{"n_layer": 11, "d_model": 224, "n_head": 5, "n_kv_head": 5, "head_dim": 64, "d_mlp": 768, "vocab_size": 10542, "activation": "swiglu", "norm": "rmsnorm", "norm_place": "peri", "norm_eps": 1e-05, "positions": "rope", "rope_base": 10000.0, "rope_fraction": 1.0, "qk_norm": true, "attn_scale": 0.175, "bias": "none", "tie_embeddings": false, "parallel_block": false, "extras": ["shifted keys", "gated attention", "value residuals", "capped logits"], "init": "trunc", "init_std_qkv": 0.045, "init_std_o": 0.00803, "init_std_up": 0.045, "init_std_down": 0.00518, "optimizer": "adamw", "lr": 0.00138, "beta1": 0.95, "beta2": 0.95, "weight_decay": 0.31, "lr_head": 0.00657, "grad_clip": 2.0, "warmup_steps": 260, "schedule": "wsd", "decay_fraction": 0.591, "decay_shape": "linear", "final_lr_fraction": 0.0, "batch_tokens": [16384, 32768, 65536], "seq_len": 256, "doc_mask": true, "train_tokens": 295600000, "steps": 8241, "dataset": "wikipedia_en"}
Each number is 500 + 25 x the weight over its row's rms, rounded and kept within 0 to 999. Layers, rows and columns count from 0. Numbers have three digits each. The size before them is the row's rms in percent of the matrix's.

# down: layer 5 MLP down (transposed), 768x224, rms 0.0885, rows 677-751, columns 168-223
# gate: layer 5 MLP gate, 768x224, rms 0.0885, rows 678-752, columns 168-223
# up: layer 5 MLP up, 768x224, rms 0.0896, rows 678-752, columns 168-223
down677 106:500481482482495539514486505493515469487470527474511539531531488515476500517479484495506503506483512510494492510482515459508500506510478535510487495511527501528491511494
gate678 094:539527514499468495506477522514507434474477519483521538515508486480518483516465494513446484522518549502480491487528491496500514479497487491497458507488515472537508517518
up678 093:513516512501501518485490490478495527515464540481492494413511507476517521493460510451482527462514492506517476533450485534538529479515518478548512510496515465502488502462
down678 095:546517536524503456489485515525516512504427503503494446493534509471493492541518462568515526513560549474496550490518494507472522463471413540466480462505520528548504492473
gate679 100:521479525475470502488502483471500505497472470491516492542449519476508432494488461485579495536483502509510468485558511491486518522493504480458528480497506481483493527457
up679 095:515485512457512523524518498490530486551528494499500516518495525511531512513473496527533487483518497506510522454519490470542456499504503502474515505480503448557525515538
down679 097:502507501486515477463496490493521503528514519487484513476459491548477497508500520539515540480471501464474521494493495471514463474481516506486504506495491542507489492508
gate680 095:469515446528475468445468469510490506519480479532515533507557527467481477505481482531525488482489480528481489522493458508543544563519459499501499521536489477478533531493
up680 097:490494549484487497520557486554501448514516503514482471497515546494509491534485534536504498483547518533552482483487490483533475452555516516508481512494486507496519479526
down680 097:492470474494500453483522482451497507517523505506458526498542525492483497489508505508558471492472526517488492508484450514527506551498527504508490468520489494538532491506
gate681 105:510485522498498549536514504512501458461513483537512491477513473459446488485543444503542507490459491480483507508538516511526540548550467466527496541520473496500496545502
up681 104:482551512519516489476482482504511468489488468494535488523492493454520477525455484512495531506544505522500450494506477507507516512492497497495494475491442518519499535525
down681 101:488522479508507476496549519504563487464501491479522510467533496505519485490492490502513508516436473493510535501446480466526446508492467499498502517547521495518507491505
gate682 102:509495515492481496495466529516527500529485507477546563485469514513451467533477480488521458489502484515504501475514496500527497507538482486503514542515504492504485503505
up682 100:513529496536488491513501494485553518525467524480480487551504484510510461483527488527538512517482488479496483537484484500487527529473501449496507511456510475519498518484
down682 099:535493510491468529510475462528533494494514525488518468491487448493513461482505428538476516521517478504525463484491464497521454491512488525473465499568522511520552473483
gate683 100:519519471477504458524456472510561480469464527526548498516485480475475474509515538461495506495545499516484511488499471521491521479498476505476483445476524485452476467520
up683 103:529543491511477537485492507530513536477500524505522467502547504532512492512490501479526444526479510554445509513486518497529464544458504495437508494499512445538510462504
down683 100:525492499457492491488487496482492512498550548486517485512470491528536502511493459531486499500523513478511537456527463520469572545483521493536492500497516478517493487537
gate684 095:513496497538519482546501469491490536548456510515477503508523504532498473518465489506538461502502472456482490505495488443478523502500497468504525529539489507508489482474
up684 096:515491537509469468505527532480511490493459517528490492440493504517506487540480439488534535496475470521534495514486468495494471465496497501476460514532498516500487496526
down684 097:484508482488499501467488488525488525532496474490492482518486535486467482503485519504500480452541474486528458500527480448501483496484515471501485500473497512509503503463
gate685 100:502485486475515509534494555483496510477465522489540504509507493504479470547504482504453499500471541502462523535499501512501478479493498526521469498470477480495512481497
up685 104:491507469526467506496513550488542484508507526489482469462510480514526511476508507504507481514461535503519492493495513485510461491483511446525501494500496480490494557494
down685 099:516483542520513463449478471532505515531452492468492475477473488472492504533547514490442450503539517462488481515516501517483530524492450480552504465540495499501485501480
gate686 099:493538523504479526480565558465482517493499506487502536477494493522507489506478428532498466506488545493469536517544484505497504520468535490499484466490510506489502516493
up686 100:534505526465485512496492495477497529514540487494510497502477548498479479439511454532497522522507492466415509554501523484482490479477506530458520497528486482572505526476
down686 101:469535494469507514538481467471520531495462525504498517500550481464497471509436511515494522451515489514503495470483528506486504507491525469528490490539474522498451468489
gate687 098:488542450492516488511520491498495527491509546519531517480487498520472567486509468496501516505495549494501474497488495526523527506494531486492510512482502492469532463503
up687 106:476546454509525466512483479509524551496524558538507500448506506510490499497541462497498548489472502481488476498496495545540516471472506492488502471509501457550506482515
down687 109:483566498508522501498483522499530503497511524543498461483491511507515490510485475488489502482459531474471498479516471506508492540525482535457472490510500506488471524477
gate688 105:541486499513555538492501497475523517501462516500530498486475524496482493453508541503467507494454494521512501544503511479552484477513489467449515517550538498500501511454
up688 106:475490541519522493531501525551518508504513516461516505525512499498518531512473547479485473510522503485527501469532487507522544481512488486473539479460511524472483527528
down688 104:491496466552560504496527510509518550451453512508493484510472527514534468483471485491486517507503502474466518478551448517510510527510507510464549480463499459463521475490
gate689 094:483510544527447509482498483496512463490527525499529518486455540488480524514486469510505489539482517494535512546477518501497486468494501497475544501452507502510454503503
up689 092:499533460507529485503549503453525479509448492493479527519518462504507481502498535477536530476519503475515497482548500500522486499492522507496476501504479483481549458482
down689 095:482471494494509454530539524485487501489499476512514531524527497525498449533503516499496536469512477452513508559491508490514495513474459509498473515479505487486565510516
gate690 105:512461541519492529511497551523498521491464509471502499518482547535478499538492475474519452520490529452511501466487485496511453491516477490518483480477478544474540511540
up690 102:502479533479462501491513486483530555502487479503476500494580479493483494495539497504472522519469481494517510496582515524524501519537484455524492463515489453523502508513
down690 101:507515480470506517487523487490552504504477515467505534462503474510522500495510480526482503536454469492522513528507497506541463462490532504500503487535459525538543501488
gate691 101:511501511483554493520497522522463505499525504515495521490487488533505501547495511533500480488475552508520584503498464520502475492556525491485503455523510510532551515442
up691 101:570506525454497494524482483510502505538475521516511503515496487497495456499510492525492514522528513528497543546489489470499510522523499484451494498477478537503463494489
down691 100:495464492474515545455504519506503514469515472509508508490486478442494496494480461519462507476497504505470465481499472512480518487484427494556540487531510485502520477507
gate692 107:558480472466484495491519494551495479496506538521501555509488501494486496514502474508509485485470516491497524532475509521526495504443515523501528538486579521503480494460
up692 109:514533505480477548447503497468477466527505495489547522495509459409494475442522510506474577500525492484480497488493456503500508459521506506492486475483498483512488523530
down692 109:563489494507482497486514506476475489495521464510492506489513501510495500522464451523465497526467500463524497485504509449486503493500518493488477498534455516497474483506
gate693 096:421516489544487508550508471511461526502531469506491521487504511514498553503482516453502503520464499499517482514508475500493486480503495514503463504474496564515510516474
up693 089:491536521508513487475553521454527469527514492488498449509518501495544510498470489504493513511528501514505515469453539478498485542471460480466510492531486530520499544506
down693 090:531502523501502460472493507466499526526474556486495494522481477492507487504511486451534466487498540550510522489455478493481480485479485484513487498515473454480491464457
gate694 100:506520476526507497502501524510481486526502514526496488504498460514533523508487498524515506518511529484525461500541521527525473486496541475459507556534497499526447464488
up694 105:527502518484487489510482465503456515514534487532491474473508534520496544506526513480455483487473517459504543521509457518506535540497490514464497475499526533514518524508
down694 104:492508505480504524439472513490487525509502500535503472487456477484511454485506487493540476518491542515440453504505494569503505528484513542503510500472501507472522489494
gate695 086:508472466498478528496504479536505523514503481489462520464502485491456530463475533527485502434542556499497483485438527495513527498517473479519484488517484516506508498491
up695 083:489475450533491451467480478516527539531511499494511528482499474470530549464505512503486487527498529498520534518517465522527474531499520507520556500516496567490523509470
down695 084:501515499485456528504470526525486477489503495505542495496521530528524489478499449503509491512528516457459540506453501515522545495514467485493489529522513479516485498507
gate696 101:482476498476437496524489493476502473503485520497531467501496503493483511529470492490498535480472461501489489517491490514449493578578501505533492510521522490467508491498
up696 102:454466498515488498504533554481519497459508478507525525504494495514538461490516487523512469526536478502492517508478475522527494456462513529497548536507460494468498547512
down696 095:498484528544500537455526466544464506515556485540485546523509497483494484476560499505521472519497486497492468503496528508509512481474495492479468506529463500501475532496
gate697 105:477503471503449499535501506487464512499515492541515484484502524529514447518501479499485496489477476458496483543509567546494547490469489486493523521472496519475487510474
up697 106:490548484481541474537536510520533449520506480475524533537472475526527491510478491461488501473489499492520474540499434470492517485480530517498493491484512501512478537547
down697 105:469481515492486502480520513522489503487506516472472542513449489430464506478516545480488505508511556496490517532529478511475522474544516543501487485495478491519501562513
gate698 096:496515502521495535532504474515493514497478536563455504457495477461489522517498481510503522496463505495497487488508518506490512509505441522504501507488485471493490468489
up698 091:491514521518537460520504496540490527499511489500493497473493473461485514493469452493475568504485467534481456490511496514529480542477476539481532457503487503502482491497
down698 089:526502557441484488499496493498508499550516478481508472498460494509508525501489491510500505467488492487502537496540488506489482475546506483518496548525456479500482498507
gate699 088:500504523544541469505489515519502510499476484474518484511397464517527477474496519522515529478523502455472521491507499479530510484482474481470525506531485474501462469520
up699 093:481487465490525528514462468522491469483490533485531452468463483494506542484519469492511501488538477507480489530513527485491507442511480529531482496492498477504490512533
down699 096:563535525489474491514508472519490507467507511520495525510529500494513480520496490498478482485486507515500479477526478508521483522504520500528505519509467497433510494489
gate700 095:530498494516462508506487528527482501508506487498493498549516505505504504508477494497491460477406500477529465540508467499479489505491531529495503504485525506512502483506
up700 094:511500541488517519482507449469519496507530504531519489505475538521527518535453503558522550490473483534475502566565487496468548487482514479488462485496489449453527534507
down700 091:469532464476510491570513497495517513493514507536496472556483527481513513493476518486488514499503515497500489428471526484480509480537513492480507500512496506502499514546
gate701 100:500468556517470513504513532498482513513493542517507515468540513477518477512503490538503470532534506471507520497475458537514499501523535535500548474494522521497475512474
up701 099:467481490438523523500512471513493529528507466521509470488493490490494494477494474480477489489531494476464494499496481559508516476503537479501477479497465488515523517474
down701 099:510521489487493455493474561456466487481503476478459473463468532573526497527486485503488523484500487518512512471489508516500503515493500498554509480504485503508512506501
gate702 099:489507504504482482477473492491507546508517491535516502462495519515489540511477476490542497494472526508460481496471471522493497460515460503507477516497509517491459517508
up702 098:489496483480499508480502480502490508510500536504495491490470476534441483492499504546480493471502494479514556527527482495515478492512449456465531544513491500556554544479
down702 099:506512494519536494552512522451558479539459494505506437477506484538513469492472428520503506478478497510502460492511538499547505525481476508484528523516502484494492525511
gate703 097:503503508504485539483500534517501490493525482510512545500502508449498517531472497538481489517496493537479489506483498517509508506434496506456513508505518501511509509484
up703 094:511507472498498475484480533498515506534476474493496561508524535474503501507504495492481478538543470518511510497541555468510498506462508471507516498469556551498476544499
down703 095:499506472486467472521526501477478453491561493492521500506522456453493472493565524470524515496505505476534498515505454513502529477484493489504463507482507499503462527503
gate704 097:456500503501503502510527495555484505510432517494499432475468526503499512519500507502469498514512578429502476477495554485524499457496482518534494476499456484532445505484
up704 100:496528475492500508505499499526473511431507520499497489465511525495494491487514524477549501522485524515496488468488514500471483505505484505483465516522503503493462503488
down704 098:492511498495502488473483546491459522457514484461476467495476514473501491438521515465511483522553521478492505455497520482521530460503511499503509489482449454476454479516
gate705 092:529468503477427495505505545536472496508489519503482521469477526532503527502488477503498497463506506435469516590491557521536520519493477504497462493462517505469540480478
up705 093:493501499522504496530520504489466504479498509501532502493489511491460468514508488511521541509512489510483486462479501494453542482481501502488516531542540496512526478470
down705 095:469495531498505492505477497493447497475495474458416456541486512563497461494523513525500497502501486475511509545494477523436491474481461497493486521486479515509503502515
gate706 099:478500488499488571550453491517511456527486486507505502501524509463458489493479509501480509512585529469435482478485504530492512464523503492483489521501467506466514531498
up706 094:483487520501454517519501469446481508451527468505505501524488547467482471479494487475517531502533467458496528504462488533533511467517477483527481533498501505475510484505
down706 093:489500469496470511498528468488526529492456461503521496533473519478476494479490481475520490508510500505511507445492484493451469517513476473491500470506474501483512470499
gate707 100:454513481521441499515468489472473475545490482472516499501503525501511489515477479522489498508484526488460499487486479505494521518467493536442485503537481515483519508536
up707 098:506512422494481472471500471499476522503468469514474507505486509530511519493529530500531461461481501500502477489550505534467503487498512491512498504556476532477496496494
down707 098:519491519472495472497479483485459520502503504487466539534473482559533519458544516486504535479474461490519513509508480484452433479506519489483517520484508533484465459504
gate708 102:454486480465477493518520499469511464487464507464527441498522516497473493517517479491523524496496518494462523527468495509466484473510496523497510497459483516521510510520
up708 100:470480472478466546476591468496471483497515513490493519508436475529532471494481502498501511530473549492495493520491536515485560512505498482478472509525476499509489442463
down708 097:484450502482437470507505466503459511445504502496500504505482489530507482461459554494456496508517511490506507539475527483481488482497455486519490502522488482492501542511
gate709 103:511445520551485510528477501510476496515498505478477489488451514517502478548522485542483487487416528500510513515525552521480492491490482474495501462553494476492516504483
up709 105:495458497518463455487480490512490500534496499487466512508507504497529468495520520494506536513482504503508456512493499481506468508456475486520542507495457476533482542499
down709 101:507513505533486519486489466510508533533492475467512500511475478504505491523486508488538449502446479507505430517511500540531504503469501485510484475523478525490497501471
gate710 101:481549501542514521526518487475517442482491523502486508527504525545525519475483459487475479489505479506489467513543532470505502512491488489528475492515470500443478491480
up710 100:539472506458526470452481545493486507471478541514499513526513527498505517496492537526547505494523550476466478470497484542521520466524511501498502536530531513529446515477
down710 100:554529492464502491567520535534524470542498493486518456492514488508552490518494471494477495481515497518498456536516503505525504507475454494479514519507477516453441485507
gate711 102:490462542495473517536530491495454502504529545514519467533516478496488484509512519509470471517505502508496479508498501497503520472502478512475544509466507492497518487501
up711 102:492482532515485501496454519513476510525464475530490516522541462506534495506495460491540490499460516465508522472527505529500485491481511520554467500496498534487516526496
down711 102:498506504482491505481454482508470489506519523552500538505539481537507521541498515509512502509496520489508506477480496532535478476488500524507486483492512497472480516503
gate712 098:506472542514500511545480480502475474516493540489544426528502516525475497487479530483515485525509515505487491544542448505491463504507538484518507498505478481456528500438
up712 100:512482488463517499474516520517478483467528506430517501516462493484484541476458499463488482539487515459495489492508445497479481513534518513504533518487475509552478475486
down712 101:533481504505521569482477506484528468486515567493504533511523488461478486467480484469546526496483517459497463518510510511500474478503545460494523502517534504495528510503
gate713 103:514479495520497513506503553504506496533518518529507474497508483506484533518515461476476525477455518471552458453534503526505493465531533508513508490506517491534508474498
up713 101:506526478489490502480489485526488538504521538490504509526513490519512487501504496524518503539497508491500506510493505574522458467484523472460529459510509523501495554474
down713 099:481524478466494499514519507514526509491495490477505509508477543533473502451510506470507501445477497453502512513483508532474468493530492485458497474512525507517472459539
gate714 095:516515491510457531517510476496504515495525521495512516509504521472485494535486462543502475462517513472512526558477499522488512515517494512495495502505480492474530507506
up714 102:545474475499481448485525511488544487495489496470517503496487556522474523509489492476515474515464461467504545487517541455522508509510497500474477498477462494525472498513
down714 101:507488428498515481491486553466532534493490457487488492505534503487477461539556500493464522457536524473509508496512439483501470461491495503503528487486516504564507463499
gate715 099:511513467524479520551471496494499499446499525483509519515453522446504516509490465489520497488461501486486493527481530499492498512500493475454491535507497506515517519478
up715 100:493519503538501464508455464488568521552498506468491502494506502506507496477520494516525496520512489505523579492503508528523508524455496525511490519485504488509460587483
down715 098:501512512488479486482485512477501472505529464480534520519465508516510481506489489500489490445497488534516501536456469484485569533472467549520487508477507457529504512479
gate716 100:485520519535479546524503511505478473522493519479491493498502513519435456502433492554476456458504536469501509522495527502519533523532486461507492530503459515515488479529
up716 099:499465460471533488472481542482481523495529498510538514473477523489494494506501483468517478517490528496524498505507481499523497479529514506527472470465513501482519506464
down716 098:470485476502529476521499503535512558519500464530506495504490488509519506496495522517462523513473484488463501495537490480501484514525487487499469508523488512504511529531
gate717 097:519455524530507478534500502501568514458468496481481470463488527500473499501523523515431523518465533535503492541543454472529548542495466519478478456507493451489545496479
up717 092:488491530520523473521476497499517538462517494495471457458513497411516530493492494466522488528491508520509515493527452527492480497505495539496463474515495457538533463521
down717 092:483524460539497471496495505483476501506479485487532503490492499546482504523508509512487509489536517542530495497481505492484510461526507441553499501467459532440460561504
gate718 108:515485526509467559552513523519482534521495485506512496501497481532464492463501497477484523473464511460478487498483526512539459465532538525453510514521488463518505517464
up718 103:473502505539451493505492477482502522475485498528521551527515458503488545508507539512567517534486484472492467532501553504521525498490489499506480505523505525490488505477
down718 103:545532514469494483471477514488471447498476479513535492502494540493456549483533469539545454461499526485514518522523502540465537501474482488525523448533439500486483531447
gate719 098:514497503535497517547500489518505540513495504510520498500517525532478492529481540561514493451518482511519486546526466534518496537498483470480472495481519549458502509487
up719 097:515516525508510504530515508538543494508478474513479487518504485525512543463510504445522519542495490500483520454474515552496492510480459470511493495472494477548447481516
down719 098:495489513522531534491527490486528494482463476508496473513490489495474517493456481482496482452492510476461479487507503500468523501509513570490494519505527482531496473522
gate720 106:523534531507474492491517497540468524503491516483495522512496508517463498505531486514492519504436539499530462544490538530506509482488461513470522484581480503485501469495
up720 104:534503500531464514504460515485495519547544506516530530520500476469528502521474459499465503498467508518507526505508511469538438482534543482492496502518494509504475502517
down720 095:492517503506501483481482471554497509505516442490519500528489497510525507502470485538499507498474511506482517490491491507495521520479527500471512502516506488476472482498
gate721 086:510491514508528494489461503475533503517454539438513493519476514496519506490491482494537476483488508512509498497508555464516511540488516457558522495507508475491494489489
up721 090:523470489530476489517498537540514530482497487548489439496489497497489505513525482508500500491522513483501545557479514498538548500476541467491495526519516483487546458485
down721 089:499482565457535493502477479506517486503500498462528533512461509493549492517520518486529546503447532495517467531525476498526520517490474463498518509483485488491480507502
gate722 106:489482528519443525519496527515476431507456529493501523477477475529508498527480462547493438496537479529517496503497522496476495516535507470488533525527520541508498527499
up722 102:523475489532485495516504476498458491479465490484467512532515502514506513530499515478420474484495518486538543493526498491510511471533491514514451509503506502464468482492
down722 102:489528458510472499478448492502505489489515491519485539509513526544500488539487491464506488474515452479491507528467489535539529499496512512503498485492532496510521521472
gate723 113:481515455537490492513501503473479465501498518479556561532483517523505484540536487472463462508502493512500499532498539479479469520515520477484503513493496493526496528514
up723 122:480562475521474526516497530464488511509506458495533468498497502527510465510525482493489494528481484489497519536458482475485516527519474504456476498537522475498525460548
down723 116:444521534511510501554503502472462504533518463455503541505483503520494508510516455474517514522449478477456534526497501501435510523514491528485525423460505545501503504528
gate724 094:533495505485515514518500520515487496503459515476521537532500528471489519525481494474498468509540527506490513506538495517509501482464486471495502465471510520508488528511
up724 117:514565508510524528472500452470535514563523517535531461510490487535484493472462526514507537470509496514499522506519497490530513494485507499499527504540448487549459433527
down724 124:506496473498488517496500493492510491512539481538504500492540506493496496505517498538477515498507549503509501518532494488467503493493502518494498434512500497541523484475
gate725 096:488475465533477513525526487518509521469493487464494466476483562513516513533481494507519534481497472455499514505516510551540547511517510506506486498497517499463481494470
up725 093:476541428486528528515487526484520494506466473488501500482520510435470517506442525490506503464491496520473515492481499544493544533459539495437511507497491508464519475524
down725 094:465507476542516510469532508434488482454498475521480467466490490479531539524491485491513453477547484512510515505482475506513525524507519480522493503478509471504504507496
gate726 103:487511516500481500485458503482549482519480495527506479515487530541472513518530511496503494540483502514495435526485495483486519483532489491491493496474541521473441520498
up726 102:484496470486470474487471473498567486508505475481525513511462543511474447468528526519467509475490499503487477509485485516473514504541500470511545533507502508506494513492
down726 101:502523528460518509484506515490521560486466465516491506468471505500480500502460501474523456490514496459480461498512571477485488473521486521510515504496465524508493540497
gate727 103:496565516518475510514507499497489519517465495518530462564499481536529508520454486475488515511487550514518518494536488482495507547516511455495488514527460535524460491478
up727 107:498511513466503450522509475537516504504502494494514480528530507496492482514514515491539489494466503512477494491543501532511473527532511494491448478547530513495493529450
down727 106:530492491515444539511478500517479530521524490489493495475514504505466455508525483502547489510526489498469487459484526508461468538464489507478488511528466454480513495500
gate728 100:528485517538489507513506518525461495501519556469518493516498502489493483465501476470533517533500520508515486505493517528522488427566554490450474494514498476431493519471
up728 103:495511488502474437464478519568497468490484462491474505488559503554505467476489496494487500494503490492499464490480501524504506463535470505533512521522484438534507493511
down728 103:489539541510535519503517497476519468498518484473470538489502511483517444517512529486453535485483534495482478504523473551511565493499514494471559506524512469457523514480
gate729 103:465473479468475476496465485542520480514491486515519496476499518536494495477492496508509501447449475460517536477467474449475472490534498508518474537526523501477479571475
up729 102:489492493512518506510499537445489484466449515462480482457505521526509500467485524527488533483488517444498538512528506480528512540498495490500514482495514513510481493515
down729 101:479496495472516490507482505482504523514497505537512491476511480489516532487467523470456501469524499483511526479505547489517569556477509491478484478472530519469543479505
gate730 102:530521496512524488517492493522516451467496481475520537479482482504511495518486531528498478513518545479489468487503490501521503480482493486475500459474502511466480497480
up730 103:493509532467487496475494510570478458485478536539522499468479539496464474530497480502497440513539511533482506499523531503506522506526491527496493476476502479500545548506
down730 105:515510500526520503503485536520483503475542467509468494519547505475519542472484522466505521458502496547536505539494475485498481519501495452519491503486511475509496516503
gate731 097:525516496481497508523483463525528507492532533485555528482508517503467491476473496480538498475490507498476517506487519545478500485522561540521475498505513505524515484494
up731 102:544522506491548491519476506532535565505521492481517495501512510486496482447506441516518514521513509566469482470496497518487487504509531523525497452528523446476477467532
down731 107:527502499499533483480514523490468486511522521477488488530492498509504473509505518494491498521499465501502511500496501491475508507477519478507520495493466485527467493497
gate732 096:511477519499517488460540527473491486512498506475493519466503503502524521459454475510503439523490487490506579489507493486472500490478502493499473527478488492485480467496
up732 096:509523489451487523497516505483463526510491477456458499495557433544519480457483531569508520531492474501550477462474478529497488499479492472457495486500468504504495540503
down732 096:499507512502481492524488535463510515473532477518497516466468507534473511501523517498509503490498499522519464494503530505517499517479475561485499499519530502474523492523
gate733 095:484515498506467501481492502508455451522531465510531499500512503474453475499477447470475500484491507537487506507459510515526466493446512476498538528468509493509498531493
up733 100:487529459522523496470514504463510497459496467524516474550530521493531492491503514485530525549515508549540458494464448519503492536434518513435503498501507452510490513542
down733 099:566550515522496527489496473511498502498501459512529460500500522547530505480531478476523440476454509490499493487538541513499491540535484487419487491492500480474485483493
gate734 092:532498483448505535471499489486472499479480507493511544515499501521503485499534511510483527531534526489491527475505493531553535484514467441500464521508507492515478537488
up734 095:549497509500484515515464473543540484510472501523488532490489569502514514483555471505515512496485519486459483506531506551471531537524513539537509486527524488530469494495
down734 094:467519508494519478528551498573538507524448541529487505528526487510504554513567517506563510505502496484519474473477540506510540477435492479471491533513548514512531483515
gate735 102:454531504466490512485508490482490488537485456506518476498465500540499483491526453529467499504499460522499511492489506520460433502515475461469470540552506503535471512513
up735 103:488471476480472528494538466514490503517506540551509505470466500440495502486476503525464460490491467498520507506509487486469508517477475497536484514457511489514495438492
down735 100:522505512499490485524549475531528525502502494485493490502470518494518509534486507517471541514492505513502532479487498472498465505469496517516466466491480492485517474492
gate736 100:528514508486489489549452497562501527488488494492539471527504501522481503492508508491456490519510548443431526492478491527482510441552473506485509492491453533485525455493
up736 098:509479480513480560445475516504501469519457528527497512510514457507473496486484499501554509466542477481446489473546497505500492559502480469497453493520503490557484481503
down736 098:471467522517506508521527509512484500543521500464521518504457468490453503551497521509472548490514469490508511507527467483532548560472512499513504469510479450516550529508
gate737 089:540535507538484489525507493523473536512456563455538479480517483489504499483481538520546537514525508457502475485487526459505509522533498525520549611469521499498511457495
up737 084:548528502511515496530507481493464521511503550457530481496491487479510518526499539499584511475522493477522510495485508449525498510507535529522542537471475503520528457512
down737 123:499505502489502515507491504503507493498492507493502502491507502487501509505508505491494495493472485485502495500513514498498498508493497498524501481505504506503507502493
gate738 098:536520507537501498524478531512481540488503540486518465550464523535532515549506503514507453527499511506480528550513496505521505465519556495498507484498478511484514520500
up738 101:511508507537469455510484506547494465476542523490497495512514483530467495497499460469488491499507506522507501522514531486500485454507491492487494497521529533485513506475
down738 100:467496506507492491516528511492471525469493436485503481480524476523509516497487526499505520485533506508526480459467495537544464481528445513489486459492498492520520525500
gate739 103:447483463514493487526580524565494479479510546523520516525518481482526466535511488500545479519492511526499476500522504519497463501462485499484510531493524499516450510488
up739 103:525482491490512524509533481482484500480475490505485487454496499511533473497508540482482529518495527477530516506481510504496542439484485501506495487498536488496501499500
down739 104:479491514513472502492521495507511503467514501490501477546459498487507482476483496518463507503487504513526494493479483491499507503480445488528503519486473482570511493490
gate740 101:545496487550506463536486484491533460531483495511454526535501513534528525525507490505474490474504502513495501518507525510516506539479524500460470475511475475518489484530
up740 103:468463497475497502523498472496482499510503542511479482514497569489495501506508462518477466466479566506460479535474478462513480491471469499486520524514499466502502537507
down740 101:497466488492486509484537473516481534494522496519497491517464508512508540494468516518472473501473500495509514503468454512522521457505516496526504493480510497526523525498
gate741 099:491570477494472500507495479456517489519470506488505498478532526540478535530506500506511498525477515464488503500506506520549459521504478515474513520511457526520483530494
up741 099:509480522495546498483534507546490465495482501529492469452483507479460426486495500513493459544549519488480501489521520500500550502508509467514518502510500491521577504486
down741 105:492498473489471516503510510508545476501491500494506521536527468484504491506513560512511500488501524524530491497522463518493512484493506499519495507495490530519519488514
gate742 100:477502510478482502475477540451493488478509487498557481510475516517517466529523471530493464504481479472526471507539461491499520518501489507535495504513459468507508456498
up742 098:477526467517471503498562529491505487504526468449484515513510476483502483478543460519517550499495502508470503495539511500525526486506496434459493482492529514485466505485
down742 097:507500518530517513489543471504482501517547555505516507503516488485516521515531450510493514439495491532490495491501525513496522514493513480468515500481535500535461536511
gate743 095:500523481505489489461489510468461532482522507494497474502466514520462503573461481458530514518489547510516468498521529489520527524550483502515549493505509524547500446476
up743 092:496502521556532528550462555497476515542510507455491498500513479504518469497523524474467487450486492438498481538542550496461503509531527498505492478508519530487493507533
down743 095:512499474500517529509512513536546484513504563503494492520504566465487475516520502520495480549528512499497521486534477483494500515528481555511467514497548503484525478529
gate744 102:513487488529456458479569515494527513515497491507526516503537459485471491549464483486469498527478533537515535525496532561534489531478546523471486463472535452496526505503
up744 100:473470465552506546520488512489434509533515483496463511527488465552496468511477483454500514480481501500481540527507510503494524513488491475504502493467494459474498513497
down744 101:504488513514487504480490516516525485511494511505518454506491479490452520475518468513514491465542482515494458439519495487503481465524493488470504538524505503530503511486
gate745 105:495494525504474523495496516464498474500478511501491476463503533536518464507498536547489475562496519436496490510497473536529539514502499492448476507520561533496527474503
up745 099:465473524518498500493513522522527517523481479502510510547515465502516499474508512456542486509498492500496515472496459419511475524486556514517511533473483515491475512550
down745 100:504478506501499514487449480482488478474509503504527478490510508439496489499508531526493533490484534535502499459500459472484546440511459450518461459515506483490492511484
gate746 095:553474475510537488518526490490512466506505497531540503513508508557507538479519492520477531474512519501534489495523499461524550493524542455512511478518525510484485497532
up746 097:476535490505503450523493493429519487544491527511490495531512500538505496522468522533482459502521513481567535535474484493504488486501451479493490519539477482510513513474
down746 096:467463511508520493513514536440486525498518497525499520522482477496505478489458500477520484480489498496554484514479502536494508471504547496493501498496521549500546506549
gate747 103:523511532537499471510498504494491499508479502486547471552480466523461530522486508508481436509494472450470496502535483500499468490476504540504524495489500508481484508531
up747 101:513493467517531497469515518540470541477501507508515518498493516507500521508505509532507489490492497514428470516493502528500483493523545495499495483493467499502523495520
down747 099:513490467539471522469489502532470531466534486456488536474489504505520536493503453516521475512502480574502491473484507546501495503533481512495493524514526492516490482518
gate748 100:496475500519480481505500510546491510494479503523488472516488484491549530510484488517520456545525491508484523501480510521491489512490453516474513484478511507556518495517
up748 097:471484521516482517503496484511464496481457494486540521510465490487526501478491525499490467530543477485518536447500480508524504497507498512566495549465528538531484521462
down748 096:476480523517474470491478443527501533480459506484474536542494524508497458504505483508498487480474519511504482490519528517459496502496427475514537494521493519517486480498
gate749 095:518473520516536495499526563523503481517529512500469516482542503507468556493493488509477495566514568514511490545506562467494503534496494498510489496514500471529465488505
up749 091:486524541538502534489506498494470531583452513485524480509428483496485521510473549482526514506469471522485479500473524512477484525502498479482484527491494518549491514478
down749 091:493495517450532478505500526509496486524509487554444495505577475484521513483487533500491512517526521470523470474512471539428458473518485459491487507490526535463476534518
gate750 096:525491538504442490526467526486518491527511527497503509533509486524511491549506514512501519529477516466511516497480491524478511487493474522530503508480487483498435492480
up750 093:483528511465507474513525460483532539460495493490518531486496524494499482495502519484510482541471484505514502472515480505546526454478507532453536472501510484522517471491
down750 093:514495485482471521462514519471525480527446469507454473538485505500528524483516508519492514473498477522513479523509484497470484537486511450459517484497525506486484514487
gate751 110:504479564545481509524525504464526508499525525513523507532479508518462553517517481504469485535539535506492515503482492559511516488515511519500520488504494490510503486479
up751 105:509456516484469499535480505478437511495499491479495536513509510517513512479521503475508538484504517470487492466470512530473502513424498512448492496499496474522493530468
down751 100:507496489505491486528528478543453508474474499464472536522503512488503465480511490504493524460497510475479500503473519496461509505433479507475509485482487482507497479523
gate752 097:452487452534471515497517476511488466519510472500525537467470492521510514485475500535545474470473467505523486503441497529508508531477500501503518524480524499449490491489
up752 095:538503468533541499540490524500530490495465551501464504511541504480516516509459461501489513490557521538503503498509481466485485497468550473460518493498504495472480516487